config = dict(
    d_model=64,
    n_head=2,
    vocab_size=2048,
    activation='relu',
    qk_norm=False,
    bias='none',
    init_std_qkv=0.0528,
    init_std_o=0.0,
    schedule='wsd',
    final_lr_fraction=0.02,
    batch_tokens=[16384, 32768, 49152],
    seq_len=256,
    dataset='wikipedia_en',
)
Each number is 128 + 24 x the weight over the matrix's rms, rounded and kept within 0 to 255. Layers, rows and columns count from 0. Numbers have three digits each.

# layer 2 MLP down, 64x256, rms 0.201, rows 0-63, columns 64-127
124148181117106124139082165143137152146147113121084125091106139113138164132095134171076151086108096137098177099070128124153122123159102134166161136144119098125132106121098089159124110098149100
097142103114114115164123099119129099138082134106062123126112129168134092131099108098126110098135154128121091147133146138081138134108095147105147170100145116136101134111116094138156151146141132
146106117153143135114140124147110134127149126153138146135140152140113096149146122130111085142147160133137143113110146108171147152142124140160083121160088163165113092128153117153135120107105129
127141134115108112136131122106110090102082150119068102155136104144145121083117117151089127134110084129097139141152141157112145136082169135120167129160137164158144146140142122164139143145158138
107125108158147129101104107100110170163123133131135140114108101129098117086140109118146169121127102126106124126101096112118136142141110132137120123135158125124126074109109145155124137132073119
121110155122142161115138120106112155135103111115115100165139167145175147154155115120165165136161177134117120096120181082103154119129091128129131145129115146103134112053124129143069190138153159
112112135058145119112160123113079120140100115093112125112117120139134100107134143122156113151145162128103155153135167092127113165133157147165120148149109134123159136142122121111134125104120152
125124157129138162130105205104109152144111162088117170080132123129100101134097119098124155109095101118149073121127178119105161079118110128131132107133129098131155121134135124158093144116104140
147125124177052139133115093122139089135195136121127113128122149191124146139108099086114138162131154132146086131103126119108111139175137109122112133153154155141129152114107123141163092087125122
149127143117121137108124077168114134120132134156119141131152121106158123095157099133126111109126180132148117131114112121154141135149137132104175099090133095127164114101085127177112124120138093
107126129136156146096144094131164134158129121136137150139113162174104146103082142123134132127115155113131117138115131107127141124099144108138131161142123140133166178105121158149133122123129116
169123133130100159160118141155118114126131131158132126134139133141130111142126135117151124151169154122149075154124145155119130143104114122115162125103162146132110140099159177137152180137159114
114125146159142142152146075114160109175115111118096137138073103119092090109093115113131112132135123126146111129148130112144117092172095126134069151143130128136117141106111139157132103109158136
123110164143106127123154133118144098126147172127175174148117135080112117115124123126132151112136118129139115125140138122097091122102126155134151130109150120120094124154120155140148141091197135
135143130135090115103130146113120150121159152134156166119152128119115134096150123097129113187134153126122133145126167156130126165133158151169122103100125154105145148112124157173181132100180140
133142104111118112138163154161136119133158113136097137135110109130136132117156132086140140106103125132094174135156116114120125099121145100142171154126128116168154107088117140142131083170131115
137143131095126095084102047128155104111160141157122120137109120143110116138126140147122124120127122135148125098107151110111150156141157100122134118112133170108144144073149129131178153116102152
098157117136077123152109148141151126123161115139096129142128154080116156114099100113089166131084065128100150110108120132136147113111142135137127122099157124108118124149104109112147133079141119
089112124072088133144095137153134154108148124099149145157158119146148114126126170141104134092113117133107135127083131155126118084113124107139086142141150132141110072071101133117118126134152145
122130125144162151133143107163131119167132164094109154137144139105158154127104136109118124163155134129138139111171153111156130142122159153129090122130121119153112123136148129157158146106156137
169088142136099059120144090103152111128111101128157123144186132115122124128132119123119126060153166128202137116073100131145094175141132093126137144137121113126133158108110130101157126146152119
144143130137101148118146108142152185136073124082132146142136136124095093111142117120131130083116137136040136129171131134119103088094092105145107140138134076121117179140130174098104140107095091
098125170129167117093155122130165138131136133125091108109164132125100136098142099107122139106140151127127115161102125113106171129139174114111110074173148117093105097134140142149105129112157142
121148113135113140166119133141143161130099136176180102120112103125143103124127156190130103123108133116113132098100158075115129090130100150115161129123138150101085094067150144141131101125102100
119114108105147119125116111121084156131119108110119138138135109098091155099150130128091145177097107130112148143141118108122115076103129105144128129129136112149136154118131156114092139156140148
098106101139099156170178070102142108105126128141130103153134137129158069093121124134123116171125103126082121134092122111092124115124109120140123130110151147106132105124103108136118121127135125
137115102138095117177111173165112093136136136143146122127126101117143140110168138134119140125123111133121106133147134117140137134148142117131123107187140154079118101105154122098119165118120114
130167175128133144149096117051083133105098140123097111120117096148101156150134171131104134142096140126150099121096157156135135080176162100130150082128129155119124111114149132126142131152112115
116103141114077138094119135115128106116105133153124126137148133138142123173136133171138076090145135136130138099120126138136120158154118114139090132153098093134118116128139144114110051127109119
122140134103135089098099173140110186177110156112136136133098132134170188144096110121149125111117123131120113140161113124122114086095111116144095131153167113146125162148173111117087142145144146
112080134168098152168161130182143139087137120134132140115132107141098097098133116104151132100103116132124122150162110125148118161116084143140146118141133112110088170134092135109140122148143088
129150146120160128105129136121102085122118140131128130161102136115134123124131146174135110088126108125142140129130119109091175168101152142144125142119118099130180113115152137129153091103111168
140125127109148105105136097131174084076127142123159123148114137165160139138127169113118135133127107115163139158145115091153087128121127107075092165141135145123123122143133130162095143138102131
134091113157148175126138119128154128141141141139093127124104139116152132130136113097136121142141139134150133132113139139102113126111104098121131128107124149110152112191138152137133158162142109
129131124156122102141147086121098138103107153132125151145133167158123123119128121133109162107144133132133120162135115103115099164145124134146163129134116129151138131129121134091102138115137149
148131124097104168108124124114091158139154132134147167111162137175147120151141123098155106170111152122142073115161125139138112104091124145138146114146084139133192136178114143148102110145104124
142167118131170121122121134120136100146107110139154141113145121124092117102130110134125134122144174121145109132146146118147113099059163135111114139157098122135182141138142154087122107135116134
112147170091118116161131103167111138136086106096141148118140105164092114108141111105124125158129068121118138134088133132133141173114153089132134099100101121137106132124161118139123124141112116
107132170129104165095131142161125125093113145128126173101106129132111132130161111157169151084099133126131085126119139138088085084105114099160143113114120149099148111103119133163103123117089144
142114122116144148136082113109081133139083151120140108090143102116145114135106093106114107156092111134093109142131097172112133090139102115144134109133150137165185137133177130157105099148194136
112111171112083142183144103143107096105154130145129123101151143102124132144110170157132157094088118128156174129086100119092153096106135127089139104104137182141145157093159120111131117132087103
120119094188126074160128122137119181095137111148152107132105129125146085144154123083151150134141128128123129131137128113126113115115111107122135162107120164107113156114088158110139155109114107
094137151105098140115141151129097118161095132130109126087150074113145134120089115135092099125111084132107130112115109115119146117128125093084115123102167109163132130131156102117143146157131098
115140150134132129098132177111133159081146171127096094097131133119139085134128125137088137098173096127123132125094129127089145149089120140184112094142112127127134123146117114072115161144092140
101161134157160153128142116116079144140135134112132108130145114135164117141130115096126177099140128120131092116117115136141122144162121104159111143121120184107130130114123143114137159107108127
143161131108122108109144156137146168103138129120142128168079128141120163146123169149107107149140144131110138093105154108101154104101116089127079153128106106158145129119139124148122159114128129
109129137161112132138141164147107135128160162125088169143116101192150108143125108105142121165110155128120133180138161120105151156103071118128098129134132108118145110117109094136161120128150148
113124106073128154143154134110147098141138074134056105148085143155097121121159144160112096144182134124105098141107106109146136145148166120118140123092098121124124139159104146115085106122103124
090137109137197145096137131144084088117136120131128098107146100126110126142157109182095142120163162138108160158158112109136142067118133150127060123119112158123106167114121132161145144085120168
115104111184124113124148147125146098088146135133150105129127117141077123104110136140130101131131127128121097185148115078143140107123094133113163134140138106118116092122139148116098141144095148
112168137122132129087132117113125111130109155136141102154070118124152123129121126162131158119159090123101125122152140132182133152155136113117103082142180134129168143094149100134095117142094128
155071128125152078101111119135164138125103109145127138125123127129154117163139124126157141157134139135084152156105127113148126143138152127118162151137136182111113121142159107144159134135153148
161127131151114138114182148118163136112137140155133153139079150104164107145133100076185094145120120133139138155122105118137141150072124086113130205124130139111138115108116095123118123082112146
099148115109131149170134144124105131152112131132130110128111093109126147148097173137164152112148159127123117157159050113134142121100149132130141116123142112102071138101116129134108134127138123
095125082104081126108152136107159128139118134107111146112102118140103135136125132111111147138128116133142119137172120158146168158108109149134140142103116134141123102121148111138137122147154114
119110143156113149144126163128118150119128128146152095138121131135139127139110148119134138164168150127080122130166158154178120146126112150079081126118147131094114189134142097138122155118108119
102106125150133125158112160157120090091119121131167151104147098106130112108164157104156136094107127126135157113148114169101142116151182131163124150126128122132131113098104160143133136147150114
141160121104156162125121094140135145113104138125137126088138137119096139128142106151126101068104143127116161142139157124116132125110183114140090129137103128116136130112129132135151166118156120
088129130157130132128100124132128164111110097090087074146104089120078150076131161175099079127116109133114114114136100119149141178156117131148150123137120183139177145134149107139147142150136112
129098115106099115172146079136133083116134136164158124180113121150160128086102136115130123167160171131126145132122145099102148142178138122119112143128069149105172090116120163118110111107112121
150139126111139107147116123158138156130115093116079121112094136131136119096128138115159169101157113126125139144183091107130119072115139095108114150138143136131149141181105107111162107114163137
131137102125098180130132115136119109148106085108155117129151122128163129139112121111128125091092150122150109091151144150120114165099176128137152099120131134139120132076132118151146100135135118
133182188141137174104111144125142154106146152069136154147114132096096114159134165191117118081146108123121115161198073137114119096115120160112158148145143119149113148139133117114126136136140110
140134143113159120139135115118109078092117143107122152158141133165157126086119146154070149162136132124154151165100157144122146116141148113126115145107135140124140102185102118167116124124172134